config.yaml
d_model: 128
vocab_size: 5457
norm: "rmsnorm"
norm_place: "peri"
norm_eps: 1e-05
init: "uniform"
beta1: 0.9
warmup_steps: 350
decay_fraction: 0.843
final_lr_fraction: 0.0
batch_tokens: 8192
seq_len: 256
dataset: "wikipedia_en"
Each number is 200 + 20 x the weight over its row's rms, rounded and kept within 0 to 999. Layers, rows and columns count from 0. The size before them is the row's rms in percent of the matrix's.

# down: layer 6 MLP down (transposed), 320x128, rms 0.115, rows 290-298, columns 0-127
# gate: layer 6 MLP gate, 320x128, rms 0.0862, rows 291-298, columns 0-127
# up: layer 6 MLP up, 320x128, rms 0.0874, rows 291-298, columns 0-127
down290,097,220,184,209,229,218,173,210,170,218,200,196,223,187,165,215,193,199,220,181,205,184,255,185,219,197,188,197,196,210,217,134,239,200,205,174,216,192,232,214,209,186,186,216,216,190,203,188,137,192,191,190,231,213,182,174,221,216,216,183,210,216,203,186,220,202,190,215,200,204,200,207,190,181,186,206,193,204,228,161,179,202,179,212,205,189,219,195,186,145,197,185,196,193,177,204,221,201,168,153,185,209,217,175,207,215,203,197,202,184,179,226,189,190,226,207,218,244,192,208,193,196,204,225,179,192,189,190,242
gate291,103,192,216,200,200,179,200,164,156,194,179,188,216,194,200,207,204,178,204,175,216,196,227,180,201,195,243,185,167,239,214,199,172,190,219,203,209,208,217,178,161,191,180,181,197,171,225,153,244,212,174,205,181,221,209,209,199,185,194,219,177,210,207,209,208,210,203,196,174,214,212,200,194,193,186,160,220,210,185,179,237,185,203,158,154,188,206,211,200,226,245,173,147,197,199,224,201,216,219,205,200,192,213,227,208,212,220,202,192,214,198,238,203,198,206,220,186,191,241,209,208,230,210,214,217,196,207,209,179
up291,097,160,173,223,204,211,191,186,224,197,169,220,198,199,202,242,223,192,233,223,198,214,226,196,220,201,252,195,207,168,208,184,215,214,196,148,231,219,226,177,183,201,204,201,225,193,163,173,213,169,221,187,175,212,178,195,190,190,208,180,207,199,186,200,236,199,217,197,203,211,246,212,196,178,192,190,198,202,205,217,218,215,193,174,186,174,232,216,225,179,190,195,174,204,253,206,191,223,202,191,237,186,188,231,197,174,202,202,198,195,187,194,236,239,208,229,226,200,191,188,198,202,199,184,207,184,189,195,169
down291,101,201,167,187,211,197,200,165,224,210,152,207,201,195,184,217,192,193,164,157,221,203,200,228,181,178,215,201,221,239,235,194,210,230,172,209,208,199,216,230,174,198,199,209,212,218,196,199,198,216,197,202,184,222,189,177,215,201,214,194,197,184,194,215,147,193,190,214,229,232,215,178,201,206,183,215,197,215,190,181,194,171,186,229,171,177,192,194,187,146,234,194,202,168,208,188,211,182,215,201,167,179,212,216,173,213,203,231,204,214,217,210,212,156,215,195,201,202,229,232,197,180,204,241,182,175,200,168,193
gate292,099,172,214,203,235,206,233,189,200,215,209,239,225,174,163,221,177,185,219,234,202,209,194,192,182,207,227,234,231,197,234,207,188,208,186,171,209,175,237,194,183,189,215,208,214,198,199,178,217,187,209,200,191,193,190,221,209,201,211,190,173,183,178,222,181,224,206,189,190,206,198,226,185,200,206,169,191,187,169,208,200,178,210,201,141,156,215,208,173,213,212,221,212,201,191,201,180,227,189,187,233,204,220,231,200,260,201,231,185,215,176,219,193,224,154,205,179,200,192,176,207,192,211,206,194,194,190,165,196
up292,097,217,184,188,192,178,192,193,220,180,189,211,196,183,169,202,188,220,211,253,229,223,172,193,196,224,196,232,197,199,219,191,198,237,184,183,210,173,235,208,196,181,202,213,245,245,198,199,214,195,192,220,231,172,196,215,212,233,239,215,198,223,216,215,151,203,215,204,207,190,197,194,177,168,201,159,185,207,198,187,185,159,201,166,192,202,226,213,207,190,210,210,230,165,167,205,205,193,177,188,233,183,223,217,202,190,197,186,188,206,181,216,192,200,197,249,159,185,213,191,183,227,205,181,200,205,196,197,191
down292,098,236,189,180,188,221,160,223,209,192,222,192,171,172,210,184,192,220,235,188,150,193,200,163,236,172,203,193,197,204,199,181,209,197,218,169,185,205,199,187,199,167,226,209,200,217,188,188,207,183,198,247,225,167,214,234,235,186,178,228,204,190,188,206,187,180,208,179,202,202,212,225,204,220,185,199,208,186,223,198,199,216,186,191,195,227,226,180,208,211,176,186,224,204,191,229,217,189,170,213,162,186,234,238,233,187,202,191,204,194,208,169,235,197,194,204,207,178,161,210,184,198,198,225,156,191,197,199,179
gate293,104,210,214,232,259,187,194,212,192,195,207,194,194,196,170,186,207,134,211,209,191,177,185,195,158,189,194,140,206,210,214,195,191,198,219,207,205,201,206,199,184,154,206,175,215,193,240,192,238,168,196,194,201,204,178,202,180,195,187,144,220,197,191,211,195,191,180,181,181,225,219,227,219,193,207,218,230,228,217,191,199,193,211,207,193,226,202,201,216,191,211,188,213,213,228,190,189,195,227,170,198,175,199,211,202,212,213,204,188,237,184,177,188,184,197,207,178,227,184,182,196,205,185,208,240,223,220,166,175
up293,103,165,203,221,203,193,221,173,200,216,222,218,181,196,175,163,223,250,182,199,228,195,197,214,235,232,218,214,205,199,194,222,197,214,200,202,191,228,207,189,179,208,174,160,222,193,217,206,206,192,202,215,153,198,196,214,208,219,188,195,201,168,195,202,236,207,200,209,217,209,204,184,204,183,216,214,194,178,209,207,212,198,174,241,206,170,209,215,193,249,191,206,189,196,198,207,186,174,206,190,213,267,197,191,176,188,228,222,234,152,221,222,228,180,195,185,172,235,199,186,211,197,186,221,207,187,205,175,178
down293,101,212,173,198,184,227,200,204,199,176,170,217,156,171,200,232,205,205,237,189,176,200,197,189,198,198,239,153,224,190,203,183,195,218,204,220,220,211,227,204,190,184,192,174,190,220,212,215,175,204,202,187,167,175,169,208,192,183,193,207,214,175,212,216,160,195,200,193,170,219,205,241,169,221,192,176,234,212,187,188,194,209,201,202,153,223,192,177,188,179,184,236,180,207,221,219,207,183,161,208,190,165,197,219,202,204,203,189,195,208,155,232,202,191,216,227,202,195,193,197,187,219,222,244,200,209,214,231,191
gate294,101,233,194,193,202,175,209,210,203,228,220,239,224,217,228,202,199,173,185,201,203,167,186,202,188,212,184,185,213,212,188,168,225,232,220,208,184,199,250,183,208,222,184,157,205,209,218,212,185,221,179,200,175,205,171,180,198,162,191,215,209,248,180,200,185,206,192,210,198,244,215,223,214,221,155,178,202,227,193,192,166,190,211,203,189,173,219,179,229,204,172,218,233,209,178,194,212,187,226,224,219,214,207,222,184,210,218,179,213,219,200,210,197,214,220,199,195,182,206,169,182,235,247,196,199,199,206,220,212
up294,100,184,197,198,249,211,199,185,214,179,178,172,210,210,228,242,165,222,201,215,210,201,208,204,240,207,191,206,194,209,198,230,215,190,196,183,210,186,216,194,211,163,210,216,192,219,183,188,168,170,232,210,212,196,202,228,234,177,166,201,219,205,191,201,187,193,216,203,201,209,232,223,177,161,220,170,185,230,186,184,184,192,208,199,173,196,198,213,183,187,223,195,184,229,141,198,203,166,205,228,203,170,155,162,179,218,173,203,221,210,216,210,164,188,205,225,206,188,201,211,198,197,227,202,217,213,227,210,196
down294,098,199,208,189,211,205,213,184,216,182,205,215,161,241,202,180,197,213,221,221,220,193,208,201,203,188,202,155,168,227,223,216,217,164,195,181,228,209,198,197,189,200,210,186,200,197,194,194,215,204,214,197,237,213,197,213,196,201,151,196,219,185,179,177,235,185,195,214,239,175,238,176,186,182,197,168,180,229,192,199,214,225,225,221,239,208,204,169,224,185,219,226,211,203,197,184,207,236,205,223,222,198,204,213,219,170,190,195,211,219,199,234,159,212,192,208,140,199,222,207,222,205,222,225,234,216,189,200,197
gate295,107,209,214,198,186,192,221,191,203,148,175,221,227,236,185,183,177,222,215,204,172,221,161,224,195,200,200,203,188,190,181,233,192,183,178,183,230,183,210,199,190,179,203,195,219,205,230,182,211,195,192,219,188,241,189,231,186,185,187,183,185,210,178,179,209,216,184,201,214,160,217,205,233,200,199,230,200,220,209,185,201,196,189,217,164,229,170,191,170,220,164,161,182,216,219,195,187,201,206,233,205,237,201,202,232,213,212,203,215,167,210,215,178,188,151,180,206,189,222,196,223,165,193,197,199,162,186,201,194
up295,106,231,169,181,201,190,210,212,222,183,190,199,195,244,227,188,178,214,182,199,197,207,153,185,174,217,162,208,191,182,231,175,177,226,199,180,192,192,201,211,213,180,188,175,172,221,187,210,199,176,203,202,191,201,199,211,174,168,229,177,230,218,174,172,194,189,192,190,236,165,208,188,205,188,209,213,258,214,203,238,188,192,218,239,188,194,189,206,187,174,173,219,176,183,182,186,207,164,208,211,217,220,238,211,189,187,193,186,183,210,188,240,184,192,195,177,181,202,175,203,236,178,220,200,211,181,206,201,222
down295,105,232,175,214,199,181,229,223,218,210,203,213,177,200,221,180,216,192,190,191,226,176,177,189,173,219,216,209,179,190,189,211,192,194,223,170,196,164,202,206,207,175,194,202,165,152,201,206,210,187,207,167,193,159,211,181,191,205,220,213,229,220,175,206,186,204,200,199,208,239,215,164,214,179,215,221,229,150,231,214,203,208,215,192,194,182,200,194,156,204,194,209,205,177,185,169,225,181,253,195,208,205,219,206,186,219,228,183,205,195,186,242,193,179,207,190,157,198,198,207,199,195,227,181,236,216,206,227,195
gate296,094,203,177,176,203,232,199,169,186,185,223,201,214,212,183,226,200,206,205,202,193,221,221,211,216,226,244,201,232,248,223,189,207,164,218,187,219,206,211,174,220,181,205,191,179,174,165,191,229,211,206,156,199,203,193,208,175,185,194,189,208,204,169,172,191,229,189,224,170,225,194,211,213,185,203,155,206,170,192,179,194,214,188,220,210,165,229,218,201,197,221,207,192,194,221,227,174,209,219,182,229,176,208,222,201,174,221,177,209,171,178,241,218,185,222,212,156,189,190,188,198,222,209,181,223,193,211,183,186
up296,096,215,197,206,195,200,197,200,174,176,208,190,212,169,189,197,210,194,191,211,199,221,218,169,206,189,192,211,207,206,244,217,228,190,190,219,182,195,189,156,175,190,224,197,215,176,217,225,187,203,204,213,210,169,163,155,229,209,186,191,201,209,218,231,160,209,205,197,206,227,181,196,205,189,234,195,181,169,168,194,203,202,180,186,227,198,224,182,213,198,222,166,201,218,213,210,194,227,220,178,190,174,227,187,212,229,245,201,171,245,197,232,233,173,209,196,193,177,206,199,171,177,172,208,212,161,182,190,167
down296,097,213,179,200,200,207,198,194,227,202,204,250,231,143,215,183,158,206,214,161,185,200,212,203,185,217,172,205,205,180,224,206,148,219,192,192,180,226,204,185,185,210,200,199,198,163,242,197,205,214,216,217,221,203,183,198,220,208,208,185,227,195,193,173,221,221,206,229,227,209,197,195,167,182,219,169,160,184,182,214,247,204,198,200,212,179,206,217,182,225,214,171,189,209,201,182,214,196,201,201,181,202,216,151,205,176,207,187,171,201,202,233,200,206,212,216,191,153,201,174,178,213,184,190,196,187,204,178,181
gate297,096,180,223,223,192,231,201,242,193,227,201,185,233,219,185,184,194,163,242,202,200,216,215,200,245,191,218,204,215,183,227,158,212,179,220,203,208,199,185,206,210,178,215,188,199,210,201,217,213,183,200,210,174,200,184,169,177,149,197,206,212,156,212,218,162,217,186,215,210,211,205,196,178,219,205,203,207,226,213,216,216,180,229,178,199,190,178,216,213,193,214,205,247,194,193,189,219,202,204,194,168,165,205,191,192,224,198,197,222,245,196,184,242,204,212,232,187,182,210,177,179,187,191,207,246,212,210,209,181
up297,093,205,187,177,180,215,217,226,205,225,208,221,192,193,205,198,228,231,200,200,199,189,204,238,219,152,204,220,226,222,209,226,213,178,210,196,221,233,156,181,188,204,183,178,206,202,188,223,253,184,173,204,173,200,222,214,184,168,197,195,165,173,210,175,235,230,210,216,177,232,203,205,218,189,189,180,176,214,219,208,208,214,179,207,174,195,174,216,222,221,207,167,204,150,200,202,217,210,188,209,185,192,196,221,215,175,217,213,163,192,196,200,182,187,205,207,176,202,222,196,219,185,206,163,230,211,169,177,178
down297,098,207,202,187,214,185,216,144,199,227,196,224,214,198,218,198,214,217,207,198,186,190,229,197,177,215,214,185,223,185,207,216,200,190,191,161,196,212,198,220,200,202,166,185,172,235,199,170,186,165,191,226,220,205,221,191,168,221,186,178,179,193,136,187,194,228,203,226,225,189,210,198,173,198,151,200,189,206,193,135,218,208,228,200,167,201,224,200,196,224,200,186,193,216,186,224,199,184,194,186,188,194,181,202,200,237,242,210,187,198,225,220,186,210,210,191,210,188,182,220,210,208,197,221,223,209,162,190,226
gate298,102,162,219,205,185,245,229,203,219,189,164,212,236,215,192,219,213,192,193,186,212,190,182,220,203,192,222,235,224,184,184,202,207,219,248,166,182,208,226,185,222,207,175,206,210,210,218,181,191,189,190,193,222,227,177,211,201,202,177,195,230,173,203,208,219,228,245,193,172,201,198,192,205,162,191,198,214,233,195,191,230,186,154,208,196,233,185,214,195,176,189,183,207,200,197,222,176,206,202,202,221,213,185,225,190,169,190,209,204,188,210,225,189,213,166,173,191,195,219,234,195,222,178,172,206,178,216,184,247
up298,100,217,204,223,199,169,197,195,249,204,176,235,250,210,155,224,175,201,201,228,217,182,201,192,216,204,206,201,237,176,202,201,226,171,195,183,195,197,214,178,190,216,171,194,198,203,171,166,219,184,173,173,203,237,240,214,197,170,172,197,210,196,193,210,230,223,229,198,226,212,231,204,180,160,203,167,192,205,218,221,209,219,186,202,222,195,210,188,191,221,184,204,168,203,190,210,207,193,194,211,230,184,245,192,206,197,204,183,184,217,203,160,149,196,193,205,212,176,203,193,184,190,214,192,206,202,196,166,201
down298,101,211,235,194,215,214,218,181,206,158,174,195,208,188,238,202,228,210,222,198,196,188,175,195,234,198,205,197,170,213,246,214,198,221,207,207,203,187,175,236,195,187,199,186,222,225,213,200,177,213,197,207,207,207,157,214,189,191,159,154,223,172,185,185,198,220,209,215,174,167,175,173,214,197,197,191,180,199,178,188,185,161,200,176,185,212,193,188,241,205,184,202,201,189,217,165,206,180,165,179,217,213,178,259,200,164,202,205,196,196,214,202,195,211,216,233,219,183,232,209,183,203,205,193,213,210,190,234,206